From a checkpoint of a small transformer trained on Wikipedia.
Size: 9 layers, width 576, 9 heads of 64, MLP 2304 SwiGLU, vocabulary 8192, 57.2M parameters.
Training: a variant of Muon for these matrices, 1136M tokens, 11684 steps.
Each number is 128 + 24 x the weight over the matrix's rms, rounded and kept within 0 to 255. Layers, rows and columns count from 0. Numbers have three digits each.

# layer 2 attention output (transposed), 576x576, rms 0.36, rows 456-500, columns 288-359
124102114096152096084172127105116141125099152102141138143098168116142123121101112110153149122113154162105175108150157137099148137133118136146140124121132149133099113130117119096109113101065132175144164178100079121137
095134106123128140107109143103101131168150075114158129107101134165126082140137112130089108162116145125130149124123141130144108136124139115148190145133135122165096129067092135095181153112102187092141157136105145151093
118165141123140138143136159091133163104096142123088109120169129107177115149125124146164123150172089142127121135128121122113157138142104169162108108098140155130139133112136149114125114151091135112088098106117096131132
133116107109121136149133112164107144162106213123138168081124136168118139114147147163111119104129159177171140151131088110122129123082113154105138151122131155097137172109142190074135179123140147107101105121133121081126
162137076107131135115086094181120146114144148132137176117110128123140122103139105188178143122078135114167131176126161121164149163105171120097085097142124163080131137130128164153146097152109130138091137158174142112119
146156139131123136121146113133136146167096138156095152094133159110136138142139062168147142151123124135136133132137140138124121089115137115096119117164139112122141160122124102142136115136123077126142098108148137123115
112148108127158117121149131148140142103135126089126134092118113143167136141133159073133167158165135142107153126125137131111139087097157136087109116139096108146141125111128165158082128095115092105109128200087121072127
087099119133149124109089128127113108124133140151115114101096157151138120110112116096147165134102164137052160105127115151100164167160132152166108098154150116093110131100119123090101161071163144113126164106145102148120
138132109135141105132156160120150111126142139108118122178123080143130121170106131118106128089100094185129106081144173134151144113161119108120101119089117112120155120113145079142138129125105133141128155128102148110085
141111094126143136095118101137094160165138117135118136151115082123127150095087125078137173129129113084124109160123136130104113163104077169106117166154150107113135152114103115092099076086087097154130188107120138125150
144148124074129106095144155138140149116137147127150081130139115138098140099151137115091165151144127136083111143144134110110089106139174148101123111155140154138129139132150156138105154142180139128105146129125091098146
160141139081141092096148121154139100152137147099132161109117162155140110105116118152122127105167131082122140092102143146146167088117163134106100118148097161129107143109111163109119144150148124137105162118112094110108
134141099117146112114110088106170120117122126112126139147170118111075107153144111133141142111161150112116130124109163163140126168114120116146090077150176138148120156153120150138163110139146138146096159124136143129127
114136134103131126108166155143119111126153083133123110146102119138144168150162155110116116134081141149093161169123113087148117115120156113151108128098138160113113100122100139089095075117117142138110103140118132159146
159183124076143113154130128126119128130114097116127122158110082104126122157134117174178146148124127138115141067094130129123140135130110170132141110123162122149145125136174122116118119148126099151138130112138074150125
133149143138163173135118139119130143127117086134172134096116122121147128112133132144160102107136078130149103103115102085114112124141168100131103159138145103130124082158137127101095131081119131114095144169105117112100
091120118128137118117112088128124128122121137128152099138158118144097139156138108094115160120096126124144130156117159157118139095123117128132129108091100110109098129114156086139101116114109168139132070106144140142117
161105095103132132138107151140103130126112144128131096095122129131113093086096137138150121147167174116125115149106076141137111146153143091158123162142148139097106105157160204122107115123111094139108111139130121093131
129107122134137125155142119128134106106100099107142175103129162161140095127140100103120136134149159117144149139155124138146139096125169106135152111123165100115117180154118128130127104094131134110162159122145149131116
104119108161103105099144139144147122128153120103122116144151117140095146144124111151141131144113148161141127117154117121157123122127120169151132138136099122141105147105117134142169147145100132136135116115128102121143
121126135093138159122108098141150120074099156103107157114124157086155112114090156128160123106123149119146116100143160103128116105123120148140101115095149090109089133142154043144114111138064118121145090121177153126145
135121125075118152132083136105122117147101135156150083165159118123094149125140111156147135122107130121103087118107121158132140137134110113162151101143098101112125086136133130121148140125111101119131161149151081148129
113159164141151112129133080128133135111145138115125147165135125144192146129099107122095113105129124164130079142153152146135095130150103130149147122136114113130133097120124149145096156134089134133101140112112122081116
107107149079106095117124099145113130149119124117098173157134153135151155142118123097133082109137143158110134126152143109140167158132148152093165156127115116106130137112100151104121097113127143090127097105123140102108
131152121141133136137106081100156130128129139149152098125109135093126113096086122132132117128132115161148134137091144118160102089108143154089097138161158137124135116116121131083092114168111168127141107102115114171110
140160101124095106154105086095129132080116069107133142104102134201164146097088132068131136107117114160153170184129157140133142088138109145123108148125110145158124135089164123094094142124131125122144162143140122095140
100143122105113138066161135124101139123140150117124132110143167124120119128166113194087087133161156088122132135141093140123139086076112111135163149123118111120051166126129168141117122144115161128124117133141093115134
111135095127116125122159136113117143131138129100122141111143077215093058122130095136124113152139146151149113093129098105119135091138113105135162119133101107120197132137184126117152113139149137094089120154107136167143
124103142130147142148157090128124077114160143157150118100118161204142144156124159124130137180091134139071178148103151118115142150098156102120152105163130110087122110180139198079183111145147189132139107158142179090140
143109160149172139141158140102098160126143139134104147113114129116108142143098079132145120138119152167188105134123139127102128103099093148164148109102107119136131097060118140128159146137098105126127158147135160116150
111120150138125128125173120159091134140158112129161146109108154107134181094150123149128087154099151126151127109112070101140140129145106085138191082148135126152156116124156102087137124103150130129160090142146141153125
103157094128124120146141127077115139156135170131110129165123120192146132104167159119146102127153132110155140140111100114142104118108157128170091141133144123129132150082121140150147086156135153109140099156138172159152
129110141090121116111108126139126134099111132111122106139123144120115139146149186120145145173124119134153140127131189144131164116142120119149111115126127110107140126088120157112131151119107120126117108109135153120121
105131146103120137148112108131117119098108118095137130155133109145115139163115136115157129080096157148125149149136127140145169124132120160132119157126137085126139123132153134139123137092114105137099100070154147109093
166116129095139109078133119148109083131126081116146109146116133152128143117136133108146164086127127149137101122128123128137129111116081141109104144119133117144127129161129111098158100119130145133108149142140151115123
167101117118133171135116173178107078148146081132141133097088130117153116132130128164127134156155135175134106105156122156126133120130093135117140150089133148139108160109125092115113111148129115166132184109121123112129
126106084107135142158128088115171113146149136123141117125118166109139108134129098132119134097125162131111117142110172133136116143148079144113147075108128131126144115111144115142145158140097149142101112128124108167139
117089140122165136145125109151119139119134151133142165126099167114124134112105121111178158112078160108113160126110081120143116114096103127109113130106140143158094150154131102128163134122131085130107136114183127125121
117161127111131120143113120130138086096116138151076105138125135102108119129175100127141101167109124117090138164112110104157113103115107094136115138090159093111092132091161157175146084106108141174121119160166096134123
120152102170104149114111111142177118181115143172136158084136143148100153165103137148133113159126106133165167125115107132114114151141113105121123102137174152156134083135123127124132148119127147138128061108177138117118
107130090152152095123081126133159117160131101133103133119116137143191151174165104186122116152149113152140147111152111145121136102122103157133143148141141105113099117130099128122116144152105188145110156117152106105133
114135137130127119133143092113156135118142150125108141146121115119127128090132139144131157094113129155122108075161189152138087113131125080140154100149131132148115091106123079115139126138158109087114140089106143152127
117075157148169137125136129108135166170115117130124127110132131114159118159109131167124117123143145111107143119155096117112107147087091102119151143127075108128120098101130151137147138114173123109124132099143135094140
108155100137149112114128157185110099099122065119106146112124140167143093122149132081106168129140163105111106136103181142155151143086154129083161149132152152105122094147130134115072152122103166122104129141144142122119
129151137149169131131135162083080142149137109172103176123097140080123131103110105136147142122115090117115096085150156113100114093142156097145108115122139125114108145117115169122132109160144143103118150120169144106131
# layer 2 attention value, 576x576, rms 0.122, rows 457-501, columns 288-359
168132119154142175108146130101109122092142082149118093171182117112142148106077153130126075171108151107136161166158140131146176130164137142090133144107112139119131116080155095160114146116096124119149140135144147193145
117149126117109071096116145132111088164102122152107119145135118109114138159132119110130131113118154093134126145128108107122136150103179090132157118126134125098131140141120139160136138140141130145102163134100084079109
161127112111104140135137146105115145142146118131110167085116103117139128107151121125101168081127115183096111115107126135158179134132114118111159152128114143133113135101110142133103117131101118123132146111137113135117
115133166078139151067122111117114097118139121143104142107141127131119125137120106131135155152117098158168120089131130132125141116123108114114148104119113119143097086129157151155140110133140132100139082126127159125127
101142153105166127135109118145094124092108117119161145084110112139129144125201124116135122122090087176114118120130116133180099125127120142097085123102152111144145111104131148145115098113130155086149167117143130095134
156141122150156106092117127138120175110089098155128106158146096122137137108142131086125089133114156127142127160140120115121130148185147119136112145134110129154138131101086121117136119119128139097105160144136144151147
127149151120133164128122128141139135148120145141108133108149126075091144158161129129145164162102119146144189130143136124142157144090138129153126105118153158100146135172121142114185134098138140087094085136104135137136
126107109174149072160149174145136145099138106116159136168156126100064115135152143139185119133128149133145144155111140140100126169145153127137119149125128118134151119111112125150126109104140125104097146151122090087133
110141094125104137131110119102148118115131148115134138115130174081137098170117122133130086111162099115129118104157103129117113121122122105091128129138120098098093083152116149184097086112117111051174150091142130136086
147112166117142117129127108099148142081142108139153093093151093123123099140110102116124133187108154121112112115120151128110128143142127102110066122116147150122159156089155135101134104142140131093102151113105166156134
131128155159134115114096094096120110124115146112115122135119154138072129099106104143146142129090140090088105123081109136125105150139173070138131131121167123168130131135138127136158167153129139106172153079120098120129
069111160102171112118123144095112126137132092118112160130160130158120118145121162115122144170084101123112141130115130136088110145117107131123138106130151148159150124185108106165151134112125153125106123132117113151106
129136119130121136101079144091136098124111133162046105136124112140136154128130122144143121107149151136117157152116112131120125150131120134133150119127104120095111139117129139131147146141095119134136146150146138135122
125115140147130109121135145159075167120121114121147132118151137124183136111152165113151150191146139111117157154099195117111069139159204125106164093179131143149138113188121099159147079095115138112136133086105108115139
167131120102141142120135126146113129113155116115097158145124174116154115183120125125140159096106135171094104100120108096096159150141108131156175112134103148136094137133141125115145151132104139126129051148144117151129
151128145139141145133153156146088125094116171128111089126101153163104139128120118140115169125157164128134151115132097163118144110075154127124099123119144111096166121136149126153150137144128123111096139128144120141096
118129134109105132126140151106144160105141121159158135156110154106155084132141168092143136155091111136132132131167139145152116126119123105134102151124161161112144169148133152098134139142108080120114133130138172104135
135095161133121151119119149162117120121118175115134139146120188114092124109125134133152103126133109137137154128116121104145072154153103150140137131124203134140109137143085141098121126117117121159138143170207144115087
105096130123086094148120113173139136124107161140144103124131090177165148121110186146087163131150133098102108122175147125094135110147136147163123142181114127152125097155125138141141129151098159104142141144173119104106
113118128132097094120103122134104107095110102081126164121133171095137127103097124134164164116114099126146155063149140139125114145117144131144125121111116135128151153123149102145135150125119080070123163140134132163131
119130106118103167165162172094163170114116144153140117140151153146125138125125132144165130144180138086116129091114141121136093118093148144125160103147145125154120144156141126122099132153141207140110099146143144134173
176094106121132125134098164108111127128137153140100128151126160110068116136103110140114133106181129128103107157087101103154148130102157125141136123157143132130097106106134124113108127103136187141074113109132129119117
087118140130129119115098156123095142102119127170168118106103125117169115144112133160103113117133128106140137103106115115144115134120147131102144136135129116128117122099115120143144144121124137131166138138124086087145
133116136135177107131129078092095109115128122133141122129141087130087091126095097123185164131152138095133129102129109131123119132095114107158110128128144131137146098101158115094122149118118123120141127135145124102121
165120109154134140167137117099121118121129180109160153185123137140070120158158132130149155104149113108117144163116113112116107145157146128149118093128107133126132110145116097130117150112154064134107139143103145154142
143117141144114137129132137145107148127118167145141142129149128123132159072116118143133141124102120094139194067124174132156177103127132123158157192147127111146142171110138121116125097165123121128157093139107144142132
139159123150132112148139124138104177133114095173163140133114129124169103132152125145119142134110182170099114116112155149146116159125150140137133101087118103110120179110134099113103167117111097096116111093158123115102
134115117111119131095156115112132119113126106123109110085115159140120155144142181159149116088115152146156129117068167139109129103138107128123177076165130132144121130090140124110144127068114144110184101123097140134128
157127135146126114102126105163118133132138118118128135142092115150132131118089173114100174097118162139136119104139151120125097124148100155155097139098159103143146112123183116100142133099150099091147167114134131145134
159135141119142136137104127125151160093134110134143140125088123090152136149111133103139145136144117072163145157112119123136168131088120144140128117117100121108123085102124172172122123132143149116128116149123121112124
114112161123120155123147135150152141097162106104138118104149154156128136122108123142133115142156117146165141191108146124114103151122162086111189156130112117144106137113141112153113122159118124144161107134113103116093
164124152138103132137122115140125171156125119141092129109124131073146138080153128122174145140109147138158133142154147133158166091103119143094124108125163124144134150127130132124134115097121107146107104101144102129166
141114140134134110122106156124138145148121096138138126130156100135150170149107161115133113109150115118109119146166114129153156121135123116144115087145141089088111155126125154106120194146126136114090104119107078139072
139097158131117146102150124120148103094114095106093129130117095103146119152161135114085150114139125146104113089101145133146138146130153124103129126165133138117130122142147149118151114126129128130160144090166074114072
110135125095149091119144105084130109132106115133119116156093131133144132099145129161129139116136148126147117159120155130150159130118142136116107119152103106142104117109150137174155138110131132112157133142152113158122
155130152100157110149132108088131136130108119121170157104135181186160174152114127082156144137119109165132106097104136153138111141137141140167099107143117132172103104127134149127125158160113096173131130139143168084103
118101095118143155135138082131135097120119106166117110085135108091132108149174201133109151115110093115114116154152124150128088123097127087116112133113142154125105136120112122140143132131124111140141180158117137153107
165119134101104150141134135131126137139133085110089121126131104087127159148127134117126103158148136122133139102117124142159159170151136104155137137137119104112155124118144137137157119134149140142161153145141152137155
116095110117132168178135137102113156119125154122149133078133132179130143140147133105137117139084106092142114106116108123112140175143172125114117090159168140112126148122153105132140148114128115131149117145172115108146
120143119092177095150118122114119149150087133109163160180164140174080110109173192125118144142128110108111179121119104110102097108125175117143126096129133133132106127114181087136102132091135162122100132126131144095100
133124127111175116139131123119120101114180151159155135129134118145083140151172152102085100154160156119118098140143106110164129133115127161130160097113137109134106118155130144143133148130089106137082088132125101115129
120120110119116102052134074137092119145128110123171157158069185108123119153102096121097136096135134134157118180112143084132127103122135141133121142080130149113104173094180124125101157148153151161155158114112143083162
148099133142117115125145085140100108144104127115105106109156146164148166086156152136098136123099145142093204164147130144099111123127101124135116101130112133126141122159129117087139100123131080084135124149133115145122
121121150142111117104125118121078128118141118113129149104126068101137133110107140132128125118121130116159120132118104114109119097178120128128109115096165104148162112135105151101131116115130089136133092127132115140121
097107098112128103118088092134136078119071111108092127147151106174136081088175108182151114123110140118105128161167091150115138127130126084105149100099110117107150129126149118119105143136149147103118109161119095096141